From a checkpoint of a small transformer trained on Wikipedia.
Size: 16 layers, width 512, MLP 1728 SwiGLU, vocabulary 16384.
Architecture: embeddings untied during training, normalized queries and keys.
Training: 1038M tokens, 6748 steps.
Each number is 128 + 32 x the weight over the matrix's rms, rounded and kept within 0 to 255. Layers, rows and columns count from 0. Numbers have three digits each.

# o: layer 2 attention output (transposed), 512x512, rms 0.0544, rows 27-47,155-175,283-303,411-431, columns 384-511
# v: layer 2 attention value, 128x512, rms 0.0581, rows 28-48, columns 384-511
o27:155129151040174137125084163143135167152143138143093156099151144039134077131130108097136111152107156160129144151116140099166134143136137182092086165133158110131149117137134118164092093120114110122136105205142110147130147080122113125123130083111104114115118079093112129179116122139079134135134125202112151105133124163202142095102123087118146121144174078163091170100143068149112134131149
o155:171130186048111095099129168110086143152160134125114139107113113115124127108109084083115084221112103122096166156075134114168125136108147173117141133166097125122132111097116075136106176104127156104126131168058090161122151083194124190108153078152107120123025076135111094138083144182129110161177133129190143136176127135161145089076113095147136145160161099085113165116135151170105093110145
o283:153151135086167154075131174139121146183124099203130153106184154077143083116099139119143057180146138165136162174114114108192088156140098168094122167148168146155155118138104083150088078108117145160162087183111096108132118111119153141109131070124149135144084108105090127134100076125124143158148131174089145133164116070199131105088109094105162125093137088121127158134140061095125118141166
o411:120135164084144106094110179140065149121166109108158148083147140095121074088134151089107097197053142167111110136105158151179107157121122190107116168141156094126100104116100060131122147083127165146123116174102102110140153133175128148110134069120150148131054123164139121142084119151084110183138110195139137122165138137195155118121107063129155131171139109129134139085109115143125108132156
v28:140154162104137093125126153030116156120127182105106159083082140104135121072111139141143112152123119093093132103150098143126165107189077220052172113161172182134087164151121146144083173119105120087225107148137131119180148132110096154095105133107133048093124173113107224132172085127124165088145130073149092075190115104030116116207131058114155122136112144088108144165100170099089128116145
o28:136170140187155089112171115080145094158152138126116139086088149097102131114132105201164114134149083114126092095117182075122177139166125170089104082134137204126165162077144097154170138145139182084167140051111169098161136137068139171086114155200223091115152082160145214128151045135131127133147179093177135097182115127104150060159118039138184174147131073084131129129141123111114184115124
o156:158148131108080102130088078076146135121175156162141127113154145173195132064127120165139152116089141130129130089153131129125195111191126143150117132099120092153117149109121123132138128125129117095138122158144177104177097154127113152130148120093221141114158118116130182145154109118102116116130133114143153125087119093131125164181128127135216134153123132085125125111148093070125151133160
o284:164149191163139099104161088094132078122183141127115097147042172093094132113113153177168121116112066121131113069102156078099186155190111204123105102131164142100141142129140128150154153122143149052162168097149182098175111077055155151086093138128179090134131113171123172106156037139083124113129159111205146093222136084104179137156117075168163186146138071119152129144123095115133140146139
o412:208138128092144109109100050048143119123144161163119143068169192136194180045115104165162146152130117098098149110166143115113180122137118160069167074133137147148160131071143133123158124114138139065153161152100135146164110129090127174079105147113219072134177080139138192134150113087133061087125175093137154135100121123105110096179085119152211157153135099062156196127151106116118226111051
v29:103151096081212126101108086091063145140130149123149135137108149147136136115140084109179126166088144088065103160163117150107124104136117112193132118108122079107111095156125151116158149091154115129127139095100151127149148143148170083144071169085122139161120143117146156114190106077114047079243063122137149067091080125123005181169211084142147075062095158022113165099121115111168144104135
o29:048106121125158114081095173108082128139119136130105113086127123216064156114100106143180135124119130135096145107221142111117125154120151155192159119087117147179127106119136140137141185131102128098147133160119120144145143195113160087160108176111184099136079142157167165062158125098178094120172114096107156068140106155120061066130132106165108104123105158104132141090121163152120112125116
o157:090123124084179150119111132130109113052105130120078121090155160147105122131123099129175185110106113072095180127190139135100109126130130160132157091153105115180117111118071138141062147115098073068135111172117134189137121125139182078166091143036145094171119139118145130159140156062156135096205074128172162117135108160125100160152109091115131118139107106115114154045102108183123130164158
o285:076117099016098100108153160114158100179090109115106095159088101203048169148112108145155051101119151195108107155115142115124118125166147123161108136121124085087155087205151096109090153140159137135139154154037124133128154147100148156170083179088156131102119172137136197108135136096183127130156105122098147097158108119158130141120140103169122101127091123064137096087080111191141134154114
o413:094136121069139109090102138093116160159136113105113133124082158181103175161122113118175032131086131148076105111161145145109086137120116158166146096136146079088153089197181122110111202086116123132129149165058115161117128123112146090132043150107155077162103165196137164116110078073159096102175161106160143129126135093119081154088132131161116123130096141107124155098107136178151135116084
v30:104111056091130115131143116140161142139141106139130172182202165109153151149116072024114120097140125131134121088103179064070139129135097183105161123078171192136148147113175145169152141114115139137163091130203077120121133080116148128063144155142145109150166133113117172171108102078127126182142100198216083138148138094074120124188152093134138119120130111143101126102146111141095130119098
o30:093106087075116136138128106139158119129105142090130146195193154111075120091119077120144105128179162122124154064125139126122092087118105176104112109125139136135110113098104161129145079142166090125127108110098125130155173065045153080117111143122053103146106138167107142210067130108122130142114113162139148131131115062137139151170148110217183148139131069145117123121119093119129104154090
o158:094138075083111129127110165115148130167118133053120162216163150155054183159147110089156081161170125104090102102091162144185059136139115211150109096085114147115182178088158097133110146095157145111101109092138115082139170085122123132075109156181071054112138129255156150174079035123148123156134121143248094136144173091124148085155147081228195172118152134117132138100111111115129105142062
o286:127095070089157126083154068129161121064083163126162095177196148141089110101135140131155105129143167126149181073110150125167123107115097161111159085140159166173116082146118151191133082146143119130142109119141131127146183055077186068126136145123095078165119104171098139185064089114096121111154150165189122059117119098130120146148139093187116120117131038147110139118116123110125114172081
o414:120125073131137126140126083139143107088119150091135134218191132147111152096152081112148147142128152081105139079089141142149082078115095152117097131099129114158126145100116145127165095140160108059101095108146115096159165089092139115101143148081083059128141141197138158194102095096135100163137105199202122154129137085156141155198141109163174132121129111135133126078115096118124133165099
v31:189144209075096212114132134169105167126093162093152116073088040092147127137165129103151147105193117114143166095149164151121112130160124125034042094162165106145111126136127156156136137135114101077174186110164115138097153087126125138083079102142115145098099100112115164165150087109116125138049239067175119161139139117169087140142133168150160194128146114116093056172134113083146114117089
o31:136152142067111166083147141105087140122147140094145083136150073113146131108155149083140142085191162140144186141177119200073128110138107137081120115125120079134122123152081183085123104075155103084126108085188108132082118151115126115171132090111127120094050092150134125216138136161134155132063127089172116171103120058107077159115105118095176186103122156111119097118148101109140118116095
o159:130169151064137149135091153146080121119177104112137096162125097098109107115155112100138132112166150077111140140153119151080112120147113127063085108116141097144098135153096179113116132110119137117130084090192145150083124084111133150115097137094136143119110074144077126146123152162100131147099175128162152190136135102168117088111110120134165155112165121108133089085139114119143090145117
o287:150166156114103128141112139114068145139138189096100109145118100100121118152156134123117163099201198128107147157151128158104148079128093152043075116149158073150117085151123203084136158079104091124099093129193143109096124180136116103165129117130106145093088091155189134218076103166126139104086180092210103183090146108134147119145107103049167194115116147160118069099112066139150127131097
o415:169165188080116183097119168143099132134152133129151105164094051100120122144194146146117141085184140123111178189127138168090162125139148165080142093134110087159131133179104191128140138108111113077146076090180130138072126094110106130118122126119072120078115105134140122145137115128163122097087162092178117186127105103136097107098099114083163212106137147102112104145131085095154106111077
v32:159116128099166173194137129091074144097125134169186072105133048116158082187095120153131160117111128124180101111127173156152194119093152057106068162153175149149157174128157168105123126137101133116143130098018101134159151097171163136112077107156105080151093078153143067162168082111119082126137059121161153122143152163130194140119104145132127124139148112185237117127158111139169150099156
o32:153128139156116131134134161119061157124129148116188079159138086156106099156163140179115152133145092095098101047126133137108165101127167098157113150147137107168163146132052130147135120102088121095094110141041137170188104076153127079124063111127128073136062124086141086147176135159098079138116117158123079114149100115086176183115122143118057151135129180169183065131167155128137097146179
o160:148090136116180113123138163159069189086145127075153094147124104096061085149132113167137117130124116095150144085124107164103152088075123067132118152135131151142147204114069143166159084141105115078138108128038129171164111108123147114119086143148093143136118136095119126172169160135110118091150106092152088133117147189110158150143085195130103149147164116191153113158163153176157135127147
o288:146148096093119115190158104073088113126147145097180096118149089111113124170187138161098140138117122116120117000093143190136135025112179112154122103103140123189178119121186101128108104130100139114135134123096148137208127079115153122142121101097050076152102096073182118215149175170118075168135160204106099146122121132115178157136140129110076131150133141143156089122130121144133141120169
o416:178110146135160138163175187137099152163145111089184054185129092122104094165131170139107097122114118120143118059116138152146148066095153089136079139118153119117167148117133165136144119116095153080141118115067159145203135110123093093141080142143081114145113096098131104167163113172090092131134154132099089103125121168109144121150100169103078116149145118199180112124162140166151145142162
v33:131092093095164119055133144133137112147121117093098137123081139128138150096144085076097152147096112109162062128153164185166148165149105103039169120111150102089095095121125066158127161184190142106102094114176132159145149143119075097168072135135119152154141075149162112152096133121130061071124111131133147091120173118089091128115156194113046119129136118160121162211139145082129079116105
o33:160102089077123104071192146161134108131131120138137118092110085142114106099124134096141156131135062110148092154089194165097126100133129105132180130106135151049113107112117095081103152162117144090131160142220125176096084105120115097177089131113131160127139138109170070118112147122145094143109042107085151095100119174094088148065163185126098149107138104168142107133103102158123153126164
o161:174090111122160119046140109163141131161101121125137126094124094140091126111139105101168148125148068133148135139079165170049066106125141102093161150109151117087093082112164106088107121174184093106103175185173129225115102109140094164132006118091105135083146124095175091125118117169142098123100070144161131092105089127114105133077178194121099122106145091168153087156096052138119131090125
o289:147105031063104091085221120161134101225135133085127130109138075119121107057132161097147094120146102103134104128097212140110152073131123128114187119090172109084095137164111103110124131112176111118106143112204095205114108121142120138158085106071142186104133122105146096099118139124101090135138074087070124116098087140138089110109141182161081146142151096225091101093111111157140112146097
o417:139107084094187128041146125137110103168157111107143152105074109151105117117160127100166119105136037103137111084105188203086137128139119104139186100125177153074085137135137094094158158145192109114130166154243116193126122103123113125167067136110151138075174128124153102097077089155168111111103071102138143092158122134086106136071176163150091129142143109181113114151072100125141105106137
v34:076155091111165108101162111119149096083132194144134132107128187133160135191124177104125120094109146123103171119138146120106158080068148099138142152148141139137122152135160154101110123126067156139183144151150099125178133122133122192138182150167112115114148206140116150149120170188134186131043085074087166090183136101104190133171116142155136144150109091103209128169155144109120135120124
o34:110149105114126118144088091088132101155135171142128134119152188096091129214130139119106109073080102165128129126156158124135095034099126092123129172094145139183122166172150125080177104167153098145094168146070124155167163105100119126099160118113120180074115179101109134173092167143163124119094126108121137109152129114106138161127105117184137148156092088127150144152118137067079125111105
o162:166114097094111091152099109124131160163121172134144120149102174118112109192130141092121117126118117103135151141130156145112100105107134127150114157103151202097148202161163163084155141160139141165135168109145124112135183120103139136124161132106143143127131167144139141132119109119142149105072115070100115076096140170105155147117148090085111156114104172143140132176096144125094163110077
o290:138115126058140157137175098092125094069181127177153123109110157141073103187113179127092108107094067145147132104152132126136075074134150105156141145083132152116115136186191134111098168153105105159123158108089133166126167087051147127125134137091138111128151159125099123150106175185155125169119135134162125157162153083100100136134156144200139101128120087096158130134117143074127149151115
o418:117129074115134094108117113131132118102112148143148138141120168131082090144120174101101153113124132070140204115165132085084118089093128091127150148097116181123156154150159136069137119159127126143114193182158145171160162154073144131132173148129175168094119148147109121170124167130140140153083101080114145105084128158100120141155118080128127128136099129123156138145116126114114160123124
v35:188078106113076118129109134093106108133105087129105045105172192173140111114085144097126127102155097151111120127120157125164088109147102157169086118091127099103099139125118095104119117138099176162143134146200144142130126176127176168163119080160117098128075140120136184155134142121170106090166132086079140090146139102133152125070142143137032098210098125075110108108113149170111123137163
o35:195119080093124147146139118147121173118102075091116125077153180146127173136074167148115099120106109101139122206144130155163127169133076131154114116144116124097140120087156121112119143138154122162143115095140120135180113117125125174163103089154082124135104152135126122142180154118099134105180155134055156147096126177103152097095155134196145071144128125108100154162119091079090144112109
o163:171065138031088130144143108150075143129130068118144067079125087159082140072141156140163139085155128152121110148159148134146135197117121102161125154146097100120072186119202112084108118106171143174129133162172143141138138111101117151155160071170102132130079104123157127134153149211097118116189096103148115122096146135086172104090143157165094077146148101068118129128089115119105100135123
o291:129135082096111134132154111170113146147111092111064113058173178104116140128113140108128085147203114073133080200154131152183127227092035156150114109155086145084111162106073143136184136106172155193136119146171110141149163115148114138131136088140153097146147128160094128111157133082099146137178108076060108168113138152142142059083103132193136109111139140138124159159147106119098118127161
o419:166101089097132114142212143137064129137150072117120084079132145143072098093075151100132086113147109101143108136172173148165075193122125097175104131135096114098072197076169106115147161089136128196145128122188126130164110154101135158208103090204133114097101110110170163127161115205094106139162149098114124093125171139098163081096157131223134110128118102162139134172082137139125090132161
v36:164089084107116146165153115130158092114121105092149154120085080153156145113144138104066146151123138138136123154123152152143107127178098167124125122124086065092030097114152101146109148117097117080181140112086155108142114100087136137149203150144094153095153135147131194146128120149118096115101108104100129111119128110113123100149118151093139138149162084120106179152166169114143108076132
o36:150100089054116153130090123150137083074144127119129129091059104139113123132143150098088129085119123092163098128150133126124114134165091154122126081151116103091111118144096126103132106127172125081108192153111148139135185137069110097138162165136160109117113120134096155122122166141125129135138176055121120160198171065098158168138104175124162170131148116116162136139084115137143119122143
o164:152134061087146131153131113149133145135147109097109139124044097134103109122138135089074088169130109064160108135129156148142104133201133184120113106110096122053084139149171120130162171144113145145149123080114116046115151153084142100109161156163164116094130107148116171141083083092119126143126209081120147146158169107104123106123137139139180155149141143143113162153127174116125133110084
o292:138110110068122162115069104135145122053089167130101168076086153127130104132134159136132170105131136159132096116164134138162124135156138149098108089139137123102070124178109117103150146117137114070123176183141130125136167136102128097143181165124203090117129104108113168093101119130126142128157179043143113127188162104124164115141140118170152156175124177152140157120120130111135149107143
o420:170117095112144136172118110158151105078101175139120159084052103128107128086136116108078166126139106105186135126131119159138103124189102153111114120107097111104046110129117133115116116157136083102119137180121159106114167147110151088126169175097185127107122125135107180123129102130125129122109168092123147171175130097122167152203103155129178188180135144105134168139103117127160174132128
v37:092108185111059108144077124173132166120160136151106104072109100172123208087130190076126119142068129127109084155126131188144121113099144137091119135057109133133195092143129178145141136234186109077121111106160153135129157124158119161171150072089141126111121062128140065118138126120141128138126129129076101192147135085127113127150150168123161133092145145211050106141124120090111103128081
o37:103083154088097122072246115177150122105132141127119130080080095191163165101135183047099172143138108139125108149050111179134111175100139124122113101130142168055157093083155157115108146168177135074119152139143087114108118122128120129164114113210130152096113126145184142132111136124171166135132136154078065146095094089149117139120166138113156108082152153126114108140122114211137145104127
o165:122139120113083102080173127167144146130114113093158111080168118208162150069105158070128183167071159106140088144097119179156111147127121109100133158120122094129155086079155153119132107170183132076075170142142116112109075130113104138135094133139170135153121099125165135112102084118112167145098099152080088139094109081149102174130155139093146149099139157191062139154113149173170168111137
o293:024097157121123168112185182192162108072104152148110118105093144223144145101112155086126226116124099147120126116060137123129115174116157134124090142144171181115110135114081103135124173177177121090145158129138080148097083135203121102122128128151143180064099114143142125077172140119144142174135110098104088098135102098110134167092162142134129094114122219186082103145153169126109107080153
o421:080128135071108119108136092157152109113141126128096173086172082179171196081124128056121207135136091088083101134124098202155098193099158115123139134144118146120157123079155150133104108195201105054061144142127087160116132091134113131132091118172118101134117085103147147141113154128164154123112099117142054178060100094114121159122141169126133117086165139190062098126110139190156149124098
v38:146119132050135117185123104104148102152135163155096029118165163126151067105181083136111136137214088128080083143148130103106116113078165135155114109125052144115089069133185092111126102091099130160122103105099107140115140085145102141156137199129151153117079156165132124101141074066102152103149130056094141054139138156094114150087160175106133182161160123133087148137100137104093147083226
o38:113116140082142204144124115126079154152148146080131081150188166140072054126091090135121042158141140121115141172191128156110120110097159123123116171145121102122102117122096061147154121085155121110073164093071133112096128132092098094175127153136071152056156158067167101106162123130147163098135090075088139083169115169117134110131116133203181143173170090141124138122128146156090132099137
o166:139131157077125192121128150148153126116140171073201110182162119110052066127095083124140083173162138123118146138143134170102133136081131165135107176147143131098159139111077127171152123106139135150092111126076168180096133077113071080166126128164080126082151189121159045128145107069125168075180094049113141071181131158130111127146117162179160126158164097111085145172160094141126122120174
o294:130127157045094170149155145146087168184112145089115082173163176149072071129079121116127000105176209126137127151182115163139104170119156092084139208151100117134093109136136079143091133068164162167118132133093119115101117169081130111168140174125143150057157154045174126082132095079180207137129097063085128094138142131148134099170152129169149087123166133109155133122142147148100126142171
o422:146143163107114190117132142135115154117136146119161075206139148112105113129104087116130086146161145110141140163136144177107115121073135146123126205139085100097095176115108118168116123078107109177102120144062144111087125125119087107144115138165111100099158179094161047115162124090141168091116084032119135114181138107132098131108141188154158122159144115118120147165153163122146142115161
v39:116154114112055105139096129133127144134111124137124141131104147163129094090148180117156146120118143158094115149124139124114134124205123140141195072145150124137079147145099083138162078081092156133138087150107130153099127068085096175085163101108127152189056101137139150113124172154118193087112145161183085104147110097112094146161138200160202172104125128127108136082105132135164128136124
o39:176181073121078139145144121189132074154132119132172100146118174094142111067156190106133163044089161189158115071132115080139070055108130122108161135144193109106060117170172120112070060116131112103101126125093129140112160108172151166142145066073130187145076117134093141093124161082122113101108135197164077095174107136151125180145108228137189160118141068145110136090075094102158192158129
o167:175159112109101113142116162167128125225151099103153111121107142100132153129148183105146064131118128180114157122082120069141127069106138140156146115117166154098130091129199100120141069083153153137099152099084128188075145097176106197103168106188112131150072109126129143095161131158123122152126184175141127158153177138124126081139120168169177139145158115108165114118105139073130175127081
o295:202150071135112135100181086207094114161097111152173065147148139097177099022151191131147144066096203108174123069135103068128102073089142124113117156130178133149072151116144102159070088092086146108065105094135128115096136155188154105143152107088148188169112100109156143088108159078108165127132126177151094071156097168186094147155112189144154158084118081142121122126088185157139170189146
o423:144171109098086132173121119185120062146125094127142133120122116117121102072179195120129167079082150167156133095107117109147154075137167114121132129133161111139078118143152079128118074098103162113115133104121113161116129140152143152117167067130092182137065095115141135102129177111093131145150131173141111127204111147157137135153108206156199138143110098142145103081102135123129139163134
v40:111087127139144115152124147129107186133147112137129154151112162100134133141152183066157111118188100143115090137126105087172145161049087145119097088116107132144112122098128188133084110011041127159155147108102136115155094120107151127118194171093147065063188162187134127077117114112152126037114066188103101086151097081155147159086118181129144139116112152171091160120106165142159127178102
o40:098106131155098110166068115175124179152098122167125156203079187152169154147093161150112200113125112062101126175172134089095109165061141145124107095114135124149060142135103162138143110098066119187132165143111169098135124143175141081143118133114181133117150148091136147090112126079146151101105136115058132140164138099134136137118163118164116121149130126162118124156114113090149098126140
o168:137105165123133165169126103141122153192058110135145148211088186107164114172121136127123100137167115094128114180120122136124072144049165150130118111140129117093042108127091136140179094097144123132141132119065156092163137090112199085113182094080121105101150147097111122124126135109105164124117053151121101131132093108152175113079140152120157107147122099187116135129173066149110072097131
o296:155099121177118118170132119196087122128087134158142123215095173125132189164162198106125210099120167129102129163153118129106114196065127146110106094100099095132050161164071210145130092106092084122133150179116188128135150143124150129123120169090185132138145168107117136091091143090123160084115126179086124112146123085148135179091109133126146125110105086143055138096099092110136103164144
o424:142111142182134102142153126186145134176092108125134121165088177106189138130114179113122114140103160121129106179117143114120092144013133167160095093106133113088058116164072160148178089061114108150131119108094188093129144089125164070112162147088147102099177157132129123150080132111110162099122072177073117088137103120150135147064138110092137145135145133160088139134135089131114059104155
v41:091108110131088082175121127181128187140143151134128114119122135054129156071085073146121154119070161108126109130129129124051184123089120110133107168104102088142090126091157139105136096153145142129119131136158114113175089119144071179112120120176135139099200107103131107184103160030146111118097095118114179126136133135101099164067140064137144116178070186111095064121157136093174111195084
o41:122130125106151135127142132166112138113108145120105162141187098097094152113088132134140183143172160095124094185157101140110104079092134158159113116101110123135141115084108082099092169121121128109164084178099167107148087117178120085118125150127196164163120111146202127171127177145084101105078111153136127113168113116104075081109162067108139096157108131171063117088168168108096134150101
o169:135095130118133100158149111190079123108149144143133128099191106052123116117140097159143150092127159078107113160107126143184105131122108184133125131075153126136071146069115080114136073107140112111128113155146172128163103093150077133139142157114139152159159137154168105178101207081102119111100080129108134130156151121112096168088141090145155086111126144101041142147134170151123122121128
o297:137118114096131121152109099147144107108080160111125139133117110098084139148156079110139160137121155144149100207108081136148100078095149135180121113106103096124148128133184095140052135122154132136129132167115170149172135112133097193080110126138086158129144128102191146220142190166071115097082153179185115130125138114095096147097131126089139127111120072151120078097120171139151159135050
o425:148083112142121104121100160203087133175161122142119134142137114044126170133114081122112104120117162108117091167104117083142099123087136138151105120051155094115146128116207050110161138112113113105114122177142159143161090106146040153095115138178132126126147131141196103157108181109127114102074163094145122098129175092090084133046168155162124132088093127117065129148156187162135112105074
v42:106174127209082136166083133136132159118136176132133094057158093124110067080117150183112142167174078124155156135146133110182160124167121155176067168131096155127092129124168113114172166108131140162104135129084118144174158151144106129108146149121125126163103071140181180181087080122133179140141189123141150100117087109168224142056090015149036108103088075139086140188125121133162131133117
o42:131131170149099135135130091120103155125164167137108128082098108130123071094097131137152120179134112072135100174150108116116130150193150150160068165119120133099129068146125079134097131100108137098105153135145143171190125140164101144070093172060162111149081098115084176175104141144057148153133179158160109098138095101098168168102143073196081130115110182156117122182098160143179155149127
o170:092177108162090153102198112139135130155120139117129124124124071147136138101116121127171119225105117111119147117156097160133099095167155154164078136118102137118107124142111057144085090109124076099080141108117073193168126149142098126108124174127119116142099057148146164167079095174115143130131190134154086124152111072091112152073105083161099134164104130135099153164115122120185163132147
o298:137127155244129133086102113084138164089166141118100130098115108145209096125122116128119200133106099066130110146172110124181124162125126103128134164104105157117167114108080105150085087099097160098152132117154135164129123173207126176093129127094133126160113108125102189177132129110128152133091155134149090080126152135125132148139085086184084136109086222080116139167162165157121149080124
o426:115150140215105136120145125124125130141117136114118116119146090125140094103108134127138094208104144095133085132167079126143104071200146133157057164109130152132113116156120101122047100082119088122124164100157097150151086138194109137101105151149164148146106077139141181191099052173098155147117187175136097090167113077099166160114112045157077142153110159142133131176104094127198139133167
v43:128137132165089086227126136179175162144149105115174134089124117150131180160150134205161110131120127094088135146137135050131115121107164169135172131130095138128142135151139086112143056200134101100118097134180144139160101104115144070142177145149108150176054051119170072192123126083121094130101132151190140129118120113166154109123153118141196094137141117107173041077134134154060124114119
o43:119079085142112077198113144153186131149126146106102133088126127098103172121164148180133138125144140126119128123144112124147110087064169125089133097161068132130151063082121116064117102122139137143172128083120070089128133089131147070105148101244061126127051101167196091214129100050160060065170104124157107194044165123155129081160155111032191125136157161113148097066142143175124145126118
o171:098118156143118105169103164140163131136134090138099135096121090103105166129135182146141141121129151177131132126104116115135149110117160182073152140126052111103128160117133106064066021163129122139124136092132098126155137139151145157158181164152088138178105137100175087174133170082126081089163084152138154160095198077153137137126141161066154166146097102135133117063158121144129165122119
o299:100078144148140122183118149173180164068091137108097105072120129146154157125193129144107149106108166122139126097105126126116111095099144138138090100162102159109128094070084068090120118149154144130138129127151109087167127113179121042100142134190097102127096141124182049203081135097128117078123115082155143151087152154145111172145153143011153144118177205124143081106152182193085123092142
o427:122102142155110106187123145159179128144140120125070123090111081070104139150174148153154113071148159127129143130074112107115129120104186166098103114136063112117138137100132095097119061150154128137152143098160108100133095134173152090156159143164113155141117135099167083166145138102136102085184086147132163094070159136151116125146165157058187128114146125122117114091140137144108146128104
v44:168085109086130191101130162172150080132154182097155179124183132142120165176103119137097122152203144090106153127128092171128104136090127165142104107131120101131109154114105123132121112145149085134177142138128144113110126071147193178115137146147124156172151146133145087090133120088128079150155170134151086134130104117194110114090139133132137124122111087111159124161142126123096135071149
o44:163120147124075125094163151192075098128111226178165134112154117135152152144093176161113155124155089119095114115167143142140113107077147160117172098113115139111125105130143124098091128118101118181126112107052151090152144060113167155152115132127128155106093109104102063118123139060126062177180126164072094101118130080138078095095135130144146131176143181111170107183132134118110125152106
o172:144142156057079148104108155169110128098124145137138113114131129162159160167147107146102202148145178093110140097150097093136110138099106160112113100116110076163091169137155115096044060090123088151086123143114169092114115033105126209147111164106144166153161158093070067120112161137106072180158136153173130146106152129146135136138129130100147153120128188122113105128120166133135131157095
o300:143098112091101144102145146169150108138118191135147144125079137154181161194122116159069104131121113122095130119104134117187129079086111168117123106106130142127113094162160079109127150112106108240100145103078108117175122121196157125150178126082141141105173124076113094100118128045096082161138158120073105140082147051154096144134158153194165112129109160085134147147114112110053126126087
o428:132112132063066137101123154117111114139143166106161176129126130163117155155137124169090121144136107105095143079121097100170098145108162182123131089160101103140081147168194103137117153102161144138098134093058121111140140039134119181146122144181097127146175121095062065116058109091116048190170178116171079102064140078155103123125124133108128155135138164158117103161168172151107114116104
v45:159167139224183096097141128157083099124166142140142122017167129152145157139128177192137115103115148120133094103129108161115144101099093155138145204157147029119128105102132098108112118159144141136129183132083135124110135109185078064078165196127119123185155125129139168139170088175138104064090099121141151092142090082153127130209160112143105130183113127094103137118150123061126157124126
o45:129079151167121102144000048144101140123107145080065101073177160168127128144096110201149163084081173168098125146159181160110152098098100156149176134101138000131090104180134087116133111099119084101146208176147142143127120142132087095076146144118144169153174180195111093127199156122128110100075082116113169109139111068164135183174120149208122136214129156143151094111090102064137145117114
o173:087131133189123100094122135146065166184113145091058138058156138174139160206090122130131129126137120135130151180161109191129103130124107143156151079117126060091176126169168062148149110118109144138130186118101119128092140117125084097088154194206130147141123168190125109121201092148172106071061115076150107136127124107117119147151089146186122144172196157130109106108112125055128135112116
o301:160095117169143108098107066128091129113132127087117141079152146192153164150101148170139139124113136186152151158138150150121175073116112123150169115095124093101144080176169084132123118135116143120146161136112143094113109183130129118095172168140182140145146128164141111122161148128146121149096137099109105157140124086145132122168120143167069121168129144095155106112138115115138175126124
o429:136130184209122108115145100173072145156104131072098110096153160178116120211110154159130103137094148172122105114155111189153149110174086134148139125077110041113125104201149089144121126127091123132127176147100120105116105125081103108102144186143158151153116167165125113110185065178192111107099105105106125109187071055149121168169097142148093121179155155089132115112091107046135147100152
v46:140131123159101140135149139124091136132118124108125118215112132091116103102128102133080144141188127139152155100142125119112068117148146185102097172124109180134189138105112138178112153123149155146150099146184116141097138185128083167093103153133109200171139147122127165207162111208111160124210143189095164098125164172169172104108103154104161091163138147131158090039131108124077113153080
o46:097138136103068128134150123117130142088127130121111110189100049093187105151169116133110119124193163069157099075095139077094120155125153159103122152108128106151120182036132100144121149135148136172125155164143175156124129145154059128050106153074117125186134107143139168173151164208075154087170087088188119175147095122062123147164163141125163122187086148102133102144123105083154144138132
o174:161131107182102146126164123124152122138139159111093092181147099067171160096202100144121148109189143134140066130121142122131095160078163153131144146137133134101108115102151119113170140149114174178125136129152130093100131142201039163066144116179103164183114101164161173167158082195102161149212112110094137108162066091151169167136166137094152144146094147138098111111121080129117112128139
o302:090188179135096087092076112072154131052130155112109117169141123109212144165197120131114171124161195080130119128103111082062087106064142167112154143130089099150163171071138157139135141140086128119124138136138165123151149134183104111021103132090041138187100130123144184253158156203109160040144076117196113165148125117057155182155146159076199168158074182129167138129132111132172123115130
o430:141105145199095128107137127106120132116167125112158066254110075062174106128182118142136132115161177080150086136070116076114102125114141166101110169121147168125151160077147122162195144161140156148121102120157144124131112147189088137068104117137048164161107105140157149177156079212115177088209072143112147085143106065099156142143181120088189097141112162111135128137146094123118117116167
v47:160086158157160067096124128129116091153143141128180150058149143112125093118138121087133107100114087081189130086119144130132081129107113114140145146133074091129145161087155118149137179156082126157183103102137133120226161127090092111119104095176129111122065142151149133209107112180130134105118131061152128131165142135080128127103136194152170087092094126089173178140154121132033113169099
o47:174111152132079118065137148140122107152126131166125132115113160132143096159093116138123201135126085062113094152156127149111088118107156126141155152129083090104166131116077122133139157156082121155112106110159111149156140177142141125142114104147132141129109146157124115177133111125132129130144140104088127156136116114103119129128159135131169133122126154083156159155097149146083148139153
o175:166092165127140089060176127176110061072125112123131134081129140173125129109167099086152202126140123107126151132129114153142113124077155098091163104116105060098107171094094125123081129157115061088123107149160163180186145104130089140157096125129116145177078107089163130176098162169121149109104114073214098192058106143105167144133146206138151152103146120146156177126070128166114128174160
o303:188100123154088128086135148161099087127130139159126152150142158127158120147142159140132186149163119097131100129145132100150121139117114146113147167115095097124150194109097088104129132163140151176132097099179118140159162167138131105108118133085162128141141123126114104173112104140114174106146154097092114148111123095133121127128160166150157136109151120045157135112089136140117149145164
o431:164101153145139083078172118177084094137179108097145169109141164159103079156131108092111098126109093128148112084130124161135064130107173141121165139112093056072135162104136114138136185151098121165108131105180130133214142119084101117165074108159140121128060143123167133177055099217119114138134151083178117114131141088090144166095135200162143132101161127129186155160077151148086122117184
v48:101098130120125141043156140124155104125130173131130088024075104114121117136134125117161110145122142113176178113123141144146102131078124092157157132110122177122099058139133118115137129115128163079130093110165130136129155105171168103133142157147147131123191146126132135068104088104121137166162144105094109149093141091069191143127131163122158123153160132161158166099161135090139136082129